Part of a small language model's weights: 2 heads of 64.
Each number is 200 + 30 x the weight over its row's rms, rounded and kept within 0 to 999. Layers, rows and columns count from 0. The size before them is the row's rms in percent of the matrix's.

# layer 10 MLP down (transposed), 512x128, rms 0.237, rows 383-437, columns 0-63
095,141,157,206,213,205,206,190,175,208,237,183,197,197,200,220,188,211,223,218,216,206,210,212,211,148,194,176,227,216,183,231,243,196,140,247,185,188,140,198,212,180,173,159,172,126,157,259,206,236,246,181,215,191,206,194,203,227,243,166,203,183,230,185,170
095,199,205,215,194,200,223,181,163,221,192,195,265,215,253,231,251,243,223,244,206,203,199,182,211,163,256,187,239,204,160,169,234,200,228,199,206,217,210,177,153,180,236,238,181,236,231,238,246,211,188,220,228,234,251,147,175,206,141,170,157,226,208,194,253
091,136,198,214,230,206,240,183,248,222,239,217,199,162,152,226,210,217,230,207,214,166,211,210,209,189,170,178,199,208,214,175,137,224,196,196,197,208,186,147,166,224,222,206,196,251,218,188,169,180,190,205,233,147,184,194,146,184,212,236,240,183,253,208,239
093,226,221,107,196,208,201,156,214,203,192,215,244,227,184,200,215,192,183,208,206,184,185,264,179,200,202,189,181,185,200,271,204,216,248,264,177,209,267,215,175,183,202,181,246,160,221,198,215,181,162,164,128,256,210,209,186,187,156,201,152,249,214,188,202
089,232,202,183,201,213,185,215,226,245,192,209,174,184,195,199,205,268,173,241,189,164,235,198,194,219,253,219,207,249,196,233,194,216,199,159,210,232,181,194,237,238,171,153,213,188,192,135,220,201,208,172,204,206,181,200,196,187,166,196,260,200,225,204,217
121,182,187,224,183,174,209,190,211,195,169,255,241,200,175,201,199,215,136,225,266,229,198,209,158,208,186,206,185,214,172,219,181,197,194,167,214,218,208,175,159,221,193,277,180,178,190,185,174,199,141,249,157,209,216,177,142,224,157,190,129,232,222,185,216
089,209,186,212,187,220,203,253,193,195,218,215,179,141,193,228,141,232,162,213,193,134,191,215,213,242,209,190,202,234,217,173,155,230,185,198,227,193,172,165,190,225,214,202,226,221,164,211,196,198,186,215,240,205,212,234,218,205,207,107,247,179,242,182,231
097,181,173,157,210,183,193,172,172,203,184,116,197,151,161,198,166,149,133,187,178,248,217,228,194,183,220,206,218,204,198,199,219,204,202,220,229,230,232,239,172,184,244,196,220,210,223,230,176,189,229,214,208,230,149,172,190,169,257,230,186,203,238,213,169
101,195,160,190,225,215,214,171,221,247,152,157,173,219,168,193,147,226,238,167,197,202,183,225,251,199,265,238,177,189,197,231,177,273,221,236,206,197,192,209,206,162,157,205,190,211,211,180,248,178,227,219,210,197,216,167,148,254,228,114,180,151,220,231,191
096,215,153,187,199,199,247,240,231,246,168,216,179,190,202,179,197,265,127,140,207,229,147,190,175,220,195,193,194,176,234,270,216,232,208,179,226,180,259,213,216,222,232,240,173,197,199,159,207,192,204,231,156,196,191,207,181,197,216,239,270,166,176,178,167
104,239,210,180,187,177,223,212,263,165,182,201,174,240,244,228,176,162,201,184,194,210,180,170,250,161,203,243,197,174,238,213,201,182,203,172,183,163,194,212,236,254,191,133,142,208,233,192,159,180,195,213,189,145,175,143,180,148,224,216,188,247,231,151,216
096,221,229,202,170,172,223,147,181,168,212,210,198,205,204,219,219,226,192,230,231,140,176,193,211,148,146,194,172,220,227,201,163,197,243,132,188,223,177,241,205,204,160,168,170,189,254,142,168,146,186,176,178,172,236,225,222,231,258,242,191,193,220,231,156
089,214,206,200,171,255,142,193,257,181,174,207,181,176,197,169,184,206,255,176,222,199,198,262,251,194,158,196,262,178,175,186,230,196,208,201,193,200,181,200,237,188,169,200,217,204,256,203,188,187,252,213,166,215,212,177,216,215,173,210,207,193,199,211,216
101,142,221,208,213,206,207,253,205,212,226,152,212,183,211,225,218,212,226,174,162,244,184,215,217,202,155,234,236,194,190,229,173,182,232,220,245,174,151,201,168,212,190,221,203,191,183,208,218,216,217,202,269,200,199,229,203,135,159,164,157,178,230,204,205
120,164,220,205,188,192,233,183,209,216,199,167,172,235,165,199,232,196,127,221,167,234,224,205,169,187,193,174,254,172,191,219,200,183,205,173,207,156,201,202,190,213,196,249,281,221,226,152,240,229,210,221,214,194,138,207,160,229,226,152,208,221,192,173,200
102,208,174,186,190,166,204,216,205,149,206,207,220,232,222,232,230,196,249,244,193,216,242,208,224,159,211,176,172,185,181,218,198,253,226,218,194,196,158,210,212,244,215,176,195,126,172,185,206,196,237,203,197,197,207,181,186,172,150,198,253,172,207,186,212
106,240,173,224,194,206,206,230,154,203,159,264,142,169,179,216,181,248,205,228,203,198,234,211,225,166,176,218,187,144,253,216,173,208,194,260,194,163,206,234,229,194,261,158,211,183,243,194,162,167,214,198,223,193,189,190,236,207,201,191,198,228,146,229,198
113,190,222,175,164,195,185,166,233,267,203,234,144,217,236,235,155,181,235,198,192,255,190,223,169,202,207,150,213,216,163,230,243,156,192,149,181,243,238,199,274,165,216,194,180,188,245,232,216,173,217,235,165,206,186,204,245,189,204,202,157,226,217,164,213
108,174,237,174,207,192,180,162,182,200,233,255,186,238,189,209,181,223,292,159,185,192,192,243,248,207,156,227,204,214,214,198,211,177,189,196,201,199,210,177,267,158,178,235,210,191,187,237,153,246,220,202,200,193,213,214,229,203,174,191,218,237,197,198,214
097,248,169,234,217,143,177,248,139,237,210,204,230,174,202,234,160,218,169,168,170,205,180,208,261,193,157,182,191,139,181,193,140,163,143,212,220,179,200,222,186,257,193,213,120,151,187,204,197,166,223,244,226,201,221,143,207,213,205,134,184,212,219,239,199
100,198,222,250,195,229,204,158,206,182,205,168,153,202,199,235,161,220,190,212,174,221,161,163,223,165,227,212,266,247,220,199,234,231,208,217,123,224,168,198,223,222,161,237,238,212,254,183,205,230,213,180,222,150,164,185,186,206,208,166,190,200,177,189,204
107,223,178,220,229,193,225,215,183,228,210,219,236,201,213,194,205,210,193,166,197,247,193,122,206,222,219,252,163,118,233,262,204,177,148,245,243,205,255,178,162,216,195,246,287,196,199,207,201,158,221,202,178,163,135,205,175,189,169,221,177,257,190,221,213
090,154,156,197,171,187,193,201,209,176,231,227,173,246,169,190,230,197,146,217,229,228,143,196,232,162,227,179,183,197,190,199,257,206,213,256,205,173,141,195,241,232,224,128,196,251,205,254,195,167,203,194,200,181,199,197,187,251,157,202,158,188,223,188,193
091,193,165,242,208,249,181,226,189,231,222,164,162,213,174,200,207,204,250,184,192,188,239,192,244,220,147,154,174,208,214,195,210,194,219,231,186,257,168,189,213,184,204,161,197,171,184,220,225,199,208,190,191,178,233,175,200,179,172,198,127,220,224,196,201
105,257,143,231,148,269,153,240,238,160,163,268,206,209,228,226,217,177,190,158,213,199,212,214,169,176,159,213,191,128,161,183,212,178,202,229,177,191,179,215,224,194,203,237,215,210,179,162,139,193,171,200,142,204,188,227,195,197,222,184,196,232,156,202,186
088,187,165,212,179,186,191,190,232,176,194,235,155,267,218,181,178,198,224,120,243,143,202,223,211,186,209,232,166,150,159,153,228,222,213,227,159,183,191,201,173,191,252,271,234,188,215,240,194,225,207,186,200,211,193,182,149,204,280,177,152,230,161,194,197
097,198,168,142,212,190,195,240,214,158,153,226,231,243,223,253,224,199,200,188,169,215,208,259,146,219,151,183,176,176,187,215,154,199,225,220,240,173,212,273,209,174,240,176,148,190,176,209,212,213,247,211,175,238,185,234,206,198,274,166,190,207,165,214,203
090,219,248,179,194,134,193,182,239,175,213,203,169,166,190,262,227,168,251,256,204,185,225,235,251,189,247,128,191,218,192,157,165,234,177,202,206,225,247,174,204,197,167,219,162,234,217,224,189,170,185,172,182,256,199,192,178,189,135,234,177,203,192,234,223
085,235,198,238,199,212,191,222,250,225,217,180,244,188,207,160,158,189,164,125,175,162,187,223,237,213,182,222,195,244,189,185,180,210,178,214,181,193,224,193,214,188,239,181,182,229,191,219,162,233,233,243,224,207,209,193,257,209,159,211,212,190,175,158,169
096,166,179,190,215,206,179,178,223,166,209,252,181,190,199,236,197,230,177,191,162,213,272,201,184,204,192,139,230,183,221,224,148,186,215,217,215,200,169,201,76,240,194,199,270,151,169,188,168,255,207,229,208,161,226,265,201,175,170,147,213,220,199,209,179
084,209,207,258,201,132,217,212,172,211,188,206,186,194,213,214,226,232,177,219,180,147,236,126,237,206,199,200,189,207,196,184,181,193,229,245,152,152,203,177,208,200,180,240,220,184,255,211,173,198,205,212,168,213,206,264,181,172,204,205,222,184,178,206,203
128,145,215,132,158,189,163,259,215,179,217,200,157,195,181,222,198,176,199,193,217,183,209,190,209,178,239,160,215,222,198,236,225,190,238,242,220,176,212,203,239,139,151,216,147,141,193,222,168,205,251,227,241,241,195,205,211,222,207,166,214,179,192,240,170
109,192,220,222,152,206,180,194,292,231,196,292,221,157,229,191,166,201,176,215,230,204,199,169,219,206,214,233,179,154,213,226,179,204,232,186,221,175,226,242,186,174,204,239,186,216,208,187,226,162,235,137,207,219,197,205,186,196,219,241,190,212,136,199,220
097,181,173,196,140,207,194,271,199,163,224,188,212,178,180,196,243,207,217,214,221,222,142,191,222,203,161,181,216,256,227,191,191,135,241,171,177,216,245,180,213,153,217,167,172,239,249,220,192,199,176,181,176,204,232,198,186,198,139,167,174,190,261,184,213
093,191,196,166,214,219,159,184,216,186,222,189,206,199,188,133,219,194,188,225,178,210,160,203,193,168,212,125,190,169,155,244,182,184,235,237,194,194,227,184,180,189,195,184,203,217,149,237,233,158,162,147,185,211,206,178,198,178,216,165,223,239,168,191,215
099,207,261,159,212,237,178,215,217,199,189,142,279,217,220,209,188,176,164,173,184,208,221,203,230,135,206,200,140,190,162,238,154,217,188,193,187,205,184,218,172,180,219,221,196,193,228,178,232,187,219,171,217,174,180,183,196,244,184,263,170,242,206,160,200
117,216,205,214,271,217,232,124,162,220,219,185,189,190,215,227,200,207,178,215,231,232,169,190,179,205,179,191,201,234,173,238,216,221,178,244,171,234,232,196,246,133,160,157,204,154,145,235,180,218,191,211,234,218,150,195,216,182,198,226,217,151,207,219,174
123,150,258,180,193,201,203,160,175,191,210,156,177,154,193,194,198,191,189,180,203,202,182,170,132,207,190,191,217,180,173,168,207,189,150,189,253,218,215,175,138,185,176,203,172,205,204,226,187,244,211,203,227,194,182,221,160,208,124,202,185,224,158,200,232
097,153,239,173,196,214,193,202,146,201,194,245,224,174,160,193,133,195,214,216,226,186,199,191,224,181,179,184,225,190,215,210,136,235,194,219,228,195,157,202,228,187,218,204,215,183,190,220,196,168,176,209,269,194,213,191,212,180,191,171,207,228,189,198,234
088,216,187,222,175,239,215,218,222,155,219,233,195,179,211,186,176,173,228,201,202,216,205,215,253,193,200,189,170,185,215,153,164,141,155,165,190,216,144,229,224,201,222,187,222,211,218,228,206,182,182,209,218,219,205,275,224,187,230,237,253,198,248,218,197
116,244,153,191,185,209,231,236,225,182,205,148,237,215,179,169,210,164,175,213,197,164,139,215,214,209,205,170,223,208,206,206,210,218,207,187,261,172,182,200,271,233,177,183,231,205,166,222,220,223,169,187,169,203,250,240,237,207,101,181,194,231,195,233,190
107,193,157,221,242,204,202,165,190,196,184,212,218,199,212,192,184,203,206,237,199,172,173,304,203,256,220,214,165,221,195,189,263,218,208,171,171,253,239,226,209,228,186,178,207,171,230,233,159,184,212,183,215,234,219,204,159,218,241,226,146,155,145,193,217
100,230,229,193,201,228,173,144,198,212,220,261,203,178,190,240,196,234,191,167,213,262,196,201,219,209,219,197,126,164,227,231,147,239,165,232,190,214,205,233,175,181,145,221,231,193,237,206,184,227,197,235,243,206,252,173,237,224,202,207,193,160,206,193,164
107,175,246,237,245,225,167,216,204,129,169,225,215,180,174,237,195,199,207,148,193,205,221,216,190,166,155,166,146,199,244,211,230,203,223,143,164,187,214,246,160,214,202,213,201,220,166,197,193,242,193,176,189,203,238,197,265,245,187,201,209,216,206,222,213
100,222,175,204,252,225,197,179,184,167,216,172,241,212,199,214,183,174,139,231,205,174,171,169,145,233,206,212,252,203,162,196,244,185,202,246,147,169,224,239,181,226,164,168,200,167,193,175,220,187,211,233,218,210,223,213,216,203,187,215,234,155,237,226,180
111,232,180,202,180,191,197,154,183,178,215,146,150,232,179,150,196,160,192,161,251,198,196,208,191,148,246,194,161,235,226,131,205,224,221,196,195,199,205,184,185,218,186,202,252,187,225,210,187,234,160,223,234,228,173,188,253,206,185,178,155,179,282,164,228
086,218,173,165,222,174,254,193,206,193,174,206,219,243,205,204,236,178,215,217,167,166,168,201,238,215,197,250,196,241,210,163,174,209,213,237,167,163,181,222,169,214,189,197,204,176,190,235,168,194,193,139,200,181,205,220,215,207,294,231,177,191,267,172,177
089,209,177,242,249,192,198,212,208,250,147,216,223,257,244,202,165,207,152,196,214,200,195,204,145,219,199,216,181,171,189,206,216,174,193,189,215,252,184,183,212,224,226,187,191,243,208,239,236,266,169,207,221,193,239,202,223,224,231,248,230,231,226,244,189
102,207,194,216,223,234,191,162,179,217,167,145,215,170,188,246,199,213,241,185,178,161,235,214,227,239,202,170,167,185,170,150,215,199,265,218,187,183,152,156,263,203,197,213,167,151,232,213,191,239,221,237,201,208,178,200,255,185,221,186,176,185,253,182,197
096,201,205,167,186,191,239,168,253,211,237,208,160,172,208,192,222,212,257,174,197,155,182,195,162,184,214,217,200,160,197,216,244,167,160,226,217,175,171,198,269,154,151,240,185,156,190,233,225,228,155,224,207,250,232,218,225,185,231,154,212,207,253,173,239
096,198,207,266,218,197,171,151,202,184,222,193,243,194,194,199,240,158,193,209,202,158,204,208,199,218,209,201,214,133,213,229,185,189,194,205,159,201,222,212,199,193,191,166,193,212,216,220,188,246,181,142,227,207,250,285,166,177,133,201,235,189,293,162,216
108,205,188,199,182,212,246,219,187,197,147,198,189,199,168,214,144,157,133,142,200,241,113,167,194,203,216,201,232,210,155,207,218,203,216,175,218,233,191,209,268,161,116,201,205,233,162,200,190,231,212,215,290,149,239,170,253,216,148,196,237,165,202,172,211
092,231,170,197,155,234,210,216,238,162,190,217,208,142,220,203,183,217,209,189,242,227,218,220,174,215,178,222,214,189,173,222,183,201,250,198,225,223,231,211,205,212,216,200,235,251,260,225,192,170,183,203,180,242,193,197,193,130,136,185,152,255,205,144,216
094,168,177,213,211,185,186,231,209,159,201,148,221,178,224,155,205,242,163,165,252,164,211,195,247,254,231,179,208,210,177,228,187,174,200,212,193,153,171,215,172,186,241,169,159,249,196,181,175,176,199,182,196,189,209,258,146,197,223,149,197,215,238,234,220
088,195,206,214,248,125,174,185,255,169,201,182,199,264,166,240,215,181,193,190,189,211,190,214,241,194,180,197,238,177,258,179,212,224,156,212,234,248,189,221,237,142,172,199,152,210,167,222,193,233,220,156,232,192,218,164,212,253,137,188,282,199,228,150,170
# layer 10 MLP up, 512x128, rms 0.212, rows 384-437, columns 0-63
097,178,223,258,204,197,203,200,195,186,218,268,170,213,189,222,186,189,228,230,185,188,208,226,198,173,194,184,228,219,198,207,197,238,173,245,129,176,210,262,174,101,206,181,190,187,158,179,202,169,146,182,219,211,232,210,218,151,195,210,162,195,224,202,181
093,185,230,246,140,260,227,156,184,199,176,220,197,229,218,184,206,181,214,221,190,214,221,212,225,170,228,227,257,207,140,191,202,222,172,194,146,204,261,218,210,273,224,231,236,174,190,204,129,205,183,159,175,194,216,249,188,169,222,193,171,190,202,188,225
094,185,215,292,190,228,177,235,201,229,146,219,206,204,246,210,191,182,202,177,193,251,263,169,219,175,224,221,246,187,187,224,235,179,272,240,164,240,200,203,160,265,220,165,189,208,213,220,158,165,131,181,268,177,160,232,185,189,213,154,222,232,205,217,193
095,212,187,170,155,262,201,139,159,206,150,185,234,205,217,150,209,158,245,154,217,188,190,194,206,191,173,182,227,176,192,191,144,164,243,228,203,205,237,226,217,202,201,204,221,215,203,182,185,210,198,198,251,236,235,152,279,250,201,144,250,155,202,158,225
102,191,138,203,179,155,236,179,188,281,217,217,243,146,195,157,182,168,211,160,187,167,176,186,244,172,206,212,184,176,173,199,189,176,216,256,212,217,218,193,207,195,205,205,188,189,159,200,179,192,151,231,198,185,241,184,161,249,238,162,178,226,207,214,246
102,226,200,209,242,224,183,193,215,234,234,191,165,200,159,146,156,243,221,207,200,209,218,236,150,144,212,164,218,226,164,187,195,236,187,241,198,194,166,209,249,198,203,212,277,231,180,177,172,200,161,203,142,153,203,175,201,207,258,195,225,192,206,178,204
101,199,201,215,164,182,221,166,232,177,209,227,203,214,158,178,223,247,176,215,219,203,222,235,238,245,184,227,278,167,163,168,197,207,235,208,183,156,160,218,156,219,196,220,170,192,192,193,172,209,191,196,192,196,240,191,215,201,217,179,204,156,176,141,188
097,211,204,223,114,204,234,233,168,217,219,241,261,183,155,220,222,169,146,240,242,197,185,205,230,212,196,159,176,215,217,112,144,162,241,185,219,157,224,190,215,123,190,210,237,199,184,207,224,151,178,185,218,184,208,222,233,219,228,177,216,191,172,200,205
094,206,253,235,163,189,231,242,165,260,228,231,158,205,166,210,251,171,180,228,224,192,283,149,191,213,163,218,169,204,244,147,219,226,190,210,172,210,250,210,167,226,232,202,228,189,200,208,160,223,218,160,239,207,154,167,231,245,186,218,214,232,184,232,215
100,141,193,199,244,239,182,200,202,201,140,233,212,208,169,130,241,221,161,220,247,218,194,228,214,191,265,227,200,217,201,200,203,184,196,195,175,256,242,271,192,206,217,177,223,195,220,237,204,134,223,168,213,214,198,160,183,196,207,165,189,173,213,191,201
098,172,214,258,190,149,229,217,156,245,169,198,246,157,222,216,158,163,180,191,225,217,230,217,180,185,229,170,221,197,221,197,228,160,202,244,202,216,238,154,267,193,230,235,183,171,200,217,190,259,195,196,140,259,201,233,198,210,186,185,196,198,196,150,206
090,226,216,171,194,211,213,161,154,223,211,213,192,186,187,216,208,175,195,182,218,137,186,147,233,203,178,190,163,210,190,170,216,256,166,221,144,206,275,194,168,176,168,176,207,176,170,206,221,198,130,209,134,174,192,190,129,146,210,225,216,205,245,197,180
103,172,180,197,210,211,176,133,163,222,221,176,181,228,240,185,225,198,208,225,175,214,168,200,177,211,148,183,186,188,220,227,214,229,165,201,199,245,226,172,187,252,220,227,279,235,166,194,157,221,135,234,176,207,238,208,193,186,198,221,208,239,193,156,219
117,207,248,205,236,180,158,186,249,227,271,137,212,250,188,207,183,218,117,240,141,244,156,220,224,234,251,211,159,194,134,205,174,236,184,165,191,224,177,262,192,183,211,229,261,151,200,214,198,201,147,189,202,221,197,175,204,223,204,137,186,217,183,218,180
103,250,230,249,214,173,197,222,212,233,211,233,227,207,217,215,191,177,177,224,168,200,211,168,237,171,199,208,150,215,246,170,157,253,209,225,214,180,217,161,211,180,201,229,220,210,226,198,206,233,127,218,252,234,222,219,164,183,111,187,144,169,224,220,212
103,180,145,193,163,176,164,204,242,240,146,250,185,174,192,163,193,170,228,172,198,194,216,199,210,194,229,199,179,168,190,169,169,179,244,218,180,215,224,250,235,188,224,181,190,212,231,199,207,198,246,243,238,208,190,129,188,146,199,151,160,178,164,227,200
101,178,172,200,164,216,163,231,188,244,200,206,222,206,226,218,221,134,166,202,142,198,196,160,149,193,224,190,214,284,191,208,199,214,192,178,208,179,241,219,223,265,195,205,192,174,118,224,233,240,210,202,195,181,208,182,187,232,195,171,189,237,174,219,265
107,198,197,179,194,192,220,205,230,175,272,192,188,210,244,232,163,201,228,221,218,166,248,207,226,161,235,241,174,196,210,153,178,213,230,165,196,251,189,172,194,191,148,217,256,204,211,140,191,232,146,183,197,208,190,211,153,177,205,176,206,174,187,127,189
100,208,189,200,217,184,167,195,280,221,162,205,206,169,190,238,238,208,217,179,186,175,227,261,214,164,234,234,209,217,177,241,195,186,200,234,210,205,202,179,177,118,202,270,149,197,172,191,188,191,188,208,172,230,173,216,174,186,211,172,209,190,177,202,202
099,193,198,212,184,199,185,166,193,164,150,235,242,213,250,219,244,199,156,127,187,231,169,188,189,218,234,212,213,160,213,180,203,209,195,163,195,246,206,210,293,177,215,191,213,185,143,136,194,206,216,187,174,250,219,192,234,192,209,214,199,177,176,202,185
109,201,238,251,239,197,200,229,184,158,233,182,230,225,245,182,180,194,217,171,241,210,206,173,179,192,196,231,244,278,181,250,201,195,165,219,251,161,204,189,212,176,194,212,188,170,185,161,216,221,184,219,240,199,180,240,280,184,212,192,142,156,193,194,242
097,281,234,179,228,232,213,188,162,221,168,161,214,212,248,233,155,162,195,173,162,192,202,235,221,171,197,228,199,213,199,247,178,214,182,225,194,217,212,198,219,154,191,172,201,196,206,199,212,171,179,176,243,202,174,176,185,192,172,195,159,227,190,289,199
091,227,207,187,191,205,201,175,231,173,165,218,199,162,187,192,233,239,129,184,257,248,186,183,197,189,212,178,143,200,207,185,190,245,188,186,192,114,200,188,182,202,206,200,231,214,184,209,182,166,186,165,221,160,185,212,190,247,203,205,284,205,194,189,172
109,189,211,228,222,194,187,215,168,156,242,194,243,167,204,238,192,185,114,208,179,167,232,274,197,202,194,185,204,201,204,200,185,241,224,213,169,188,197,189,216,239,205,155,194,220,242,182,199,199,222,202,238,219,194,239,193,175,218,160,208,180,195,232,197
094,213,216,150,184,213,167,218,200,186,254,193,244,172,240,233,187,171,201,183,151,209,241,222,232,237,183,187,230,176,181,256,162,186,227,207,194,228,236,220,241,222,199,175,220,180,173,189,222,244,180,173,241,241,168,271,216,168,191,207,216,210,196,209,198
104,172,190,199,187,195,226,227,156,213,143,195,189,227,197,223,178,161,178,153,239,151,194,182,165,182,197,146,164,186,222,144,152,241,139,255,190,155,196,262,204,187,237,197,240,159,174,256,251,209,227,180,208,205,236,280,215,206,240,189,185,194,203,198,185
101,199,259,130,236,247,210,195,215,162,194,167,219,169,181,206,164,218,208,148,230,258,156,185,156,168,220,207,187,233,161,254,176,190,196,237,203,224,256,239,154,164,211,168,233,191,214,177,209,211,202,188,196,206,191,212,235,219,196,208,182,214,219,157,190
094,209,178,180,194,176,264,196,180,208,215,202,217,168,217,222,238,170,204,157,235,206,205,219,169,185,203,203,222,211,192,155,268,275,215,233,200,219,165,196,230,252,244,187,195,142,174,177,201,214,219,170,179,145,202,195,167,164,201,178,175,241,187,208,238
103,181,211,202,205,211,221,188,172,223,162,177,214,242,219,191,168,186,179,240,195,122,167,193,223,223,183,265,229,226,203,138,238,199,195,193,196,216,174,190,161,160,190,151,219,185,162,220,203,185,189,256,184,189,226,240,199,231,216,185,281,169,167,132,167
089,156,224,207,198,223,244,171,182,219,204,183,229,165,218,214,180,184,199,125,269,189,210,247,179,232,178,169,174,199,235,235,231,275,208,202,209,219,224,205,211,170,155,201,174,232,231,236,281,202,209,242,244,217,210,169,208,202,186,274,201,184,214,191,211
116,177,220,138,169,177,204,230,202,199,240,205,209,228,178,201,165,201,192,205,201,195,194,198,228,201,248,212,182,226,187,227,179,259,261,236,225,152,199,237,248,159,139,212,173,195,218,175,148,251,174,207,232,245,151,233,243,212,168,173,249,175,261,252,165
097,235,192,209,192,162,210,275,178,209,212,230,254,232,232,262,231,241,198,185,168,199,179,246,187,160,192,222,161,198,201,115,183,176,197,217,239,203,180,220,209,189,195,192,214,226,211,213,195,283,202,171,151,161,209,244,193,248,178,181,158,193,169,217,209
100,130,174,251,195,208,186,202,191,211,157,207,222,173,215,138,159,238,230,169,216,149,198,227,228,232,227,198,190,166,196,134,229,174,196,275,212,227,128,161,191,187,255,225,215,199,216,183,164,212,217,193,214,194,230,303,155,215,189,206,159,169,169,188,190
109,224,213,163,222,223,204,159,235,212,229,161,212,187,264,173,179,188,229,197,224,217,205,230,177,188,193,177,185,198,186,214,150,271,252,207,176,189,205,198,196,218,156,243,197,153,199,210,210,214,194,172,148,163,208,196,250,181,237,232,173,192,187,190,215
093,229,192,204,217,241,188,215,231,244,170,211,210,183,194,211,199,221,272,199,222,249,190,157,226,184,171,207,205,147,197,177,213,214,226,186,208,188,172,209,229,248,158,207,176,265,191,179,221,203,182,186,184,203,236,139,213,217,210,264,271,206,190,200,246
108,194,220,216,170,212,208,213,163,219,226,122,196,204,235,234,218,199,180,156,179,166,241,194,194,208,200,200,203,149,166,206,187,227,176,193,149,210,199,225,217,126,181,176,195,175,236,171,186,203,219,208,176,168,194,174,148,202,214,210,203,186,181,182,217
110,194,235,212,177,241,222,173,194,238,165,210,215,174,183,176,161,160,204,189,190,173,181,181,174,206,221,206,216,207,192,173,172,199,212,253,231,239,245,226,189,211,202,207,193,185,206,193,223,248,175,199,218,186,178,180,201,235,145,159,137,175,204,169,303
093,146,215,163,190,215,213,200,251,229,238,148,237,204,217,203,219,192,199,225,167,173,183,196,155,212,201,191,147,218,183,139,223,178,165,201,154,240,151,134,182,207,173,251,257,191,196,175,190,188,258,226,170,206,247,203,252,207,232,188,178,192,183,145,221
102,181,184,146,190,187,179,185,217,127,291,213,193,134,184,160,247,195,213,154,198,181,172,211,164,221,216,152,145,182,185,181,192,151,192,165,173,179,159,221,227,235,199,211,185,156,212,158,195,102,221,183,238,179,173,196,224,198,242,185,255,189,224,162,243
113,183,230,208,190,144,229,191,198,200,246,191,209,239,216,190,223,205,194,185,176,199,234,240,203,135,270,217,211,216,238,232,181,164,156,224,264,226,244,217,258,131,207,209,158,179,199,205,199,194,168,214,194,223,208,176,238,184,192,209,164,211,226,123,225
111,140,180,227,221,236,209,170,209,227,276,195,195,209,202,212,202,212,241,205,180,123,199,236,215,202,208,268,220,205,188,199,237,217,194,204,154,246,170,216,197,233,172,187,227,189,219,229,194,224,159,230,197,195,185,179,187,242,201,271,169,155,207,208,183
095,194,207,233,213,187,164,233,153,213,231,193,169,140,159,182,211,217,250,145,148,213,217,205,164,220,183,198,180,200,139,230,204,234,204,196,214,235,171,222,223,216,155,200,238,193,131,157,229,206,196,193,228,158,185,189,223,265,258,199,201,209,208,164,231
109,253,205,278,199,187,168,165,198,191,161,244,196,169,185,222,138,214,227,184,128,227,230,185,244,200,184,176,191,202,212,198,241,192,184,188,204,207,207,198,156,224,188,206,195,263,217,178,165,252,254,184,138,219,240,186,222,209,215,191,204,212,157,184,271
103,179,212,217,171,206,198,225,215,175,206,166,245,183,163,215,240,162,291,173,189,180,203,195,176,176,174,197,175,183,205,210,171,220,201,187,240,183,240,200,153,207,231,195,175,198,230,204,231,242,184,174,198,201,204,170,211,204,236,250,208,172,185,194,216
114,205,214,217,201,202,186,222,216,162,213,167,181,201,197,276,187,172,157,175,180,188,182,226,170,175,177,168,176,205,247,241,244,153,223,206,181,167,181,224,191,156,231,209,222,171,183,165,167,206,188,205,201,182,161,211,240,152,181,225,179,163,233,173,204
101,175,233,207,175,169,190,177,184,193,256,198,220,191,207,232,202,161,157,185,192,153,221,167,233,208,248,198,169,162,241,234,218,166,173,232,188,201,199,196,173,207,211,214,182,204,211,178,210,208,230,251,164,185,188,222,270,165,166,206,182,244,231,234,225
088,188,213,194,161,188,183,179,212,219,193,173,218,224,242,162,198,224,172,167,165,183,251,204,208,189,206,174,227,188,172,232,254,182,215,234,170,162,223,187,209,156,207,169,216,149,200,226,288,214,230,147,196,168,206,234,192,165,212,226,230,162,176,219,202
112,179,172,215,181,239,172,196,215,211,193,166,219,172,227,160,216,180,187,193,160,169,295,234,266,241,222,213,182,154,205,200,234,236,226,196,209,266,188,146,173,175,199,232,170,183,212,246,205,207,217,190,175,194,200,223,134,214,203,221,205,227,200,274,256
095,189,216,190,187,265,197,196,220,200,201,178,234,190,201,194,197,211,207,248,225,192,229,185,224,138,174,174,171,228,201,219,159,189,194,224,164,191,204,208,191,235,174,171,136,218,195,208,193,185,202,254,167,183,189,228,257,206,168,210,205,227,217,257,189
096,118,205,181,213,232,202,143,203,242,209,190,208,169,224,225,189,179,243,218,181,149,174,199,260,189,235,184,216,104,216,193,207,226,226,206,169,155,238,229,195,168,163,224,210,222,251,149,271,218,154,123,181,202,223,191,210,213,211,185,204,189,193,205,219
104,207,183,201,239,197,163,248,178,175,174,175,208,177,233,170,290,159,211,143,201,221,208,209,105,215,200,186,170,191,201,233,214,205,236,187,132,194,225,257,245,177,256,236,236,208,174,182,220,149,197,157,182,123,190,199,185,192,255,237,208,205,177,202,218
097,224,255,190,212,177,150,205,203,181,170,185,209,211,183,252,154,146,172,215,133,164,146,218,163,176,156,194,191,202,235,216,244,237,238,185,190,219,142,168,190,173,190,173,229,180,219,256,209,223,230,209,190,190,171,197,200,225,169,239,192,223,154,226,215
103,240,189,235,188,184,237,207,233,223,228,205,151,186,253,163,178,190,232,199,205,237,193,226,196,168,194,130,166,193,234,193,243,183,188,181,178,183,178,180,178,227,183,221,159,183,116,209,228,169,203,219,211,167,145,161,210,183,220,257,197,183,192,197,198
089,233,241,207,202,211,134,180,257,204,156,197,215,199,176,181,166,188,189,184,223,181,224,214,239,189,245,188,261,190,252,182,217,213,170,214,177,184,255,209,216,187,215,225,184,225,225,179,250,169,171,184,181,219,199,209,171,181,205,218,155,195,239,179,188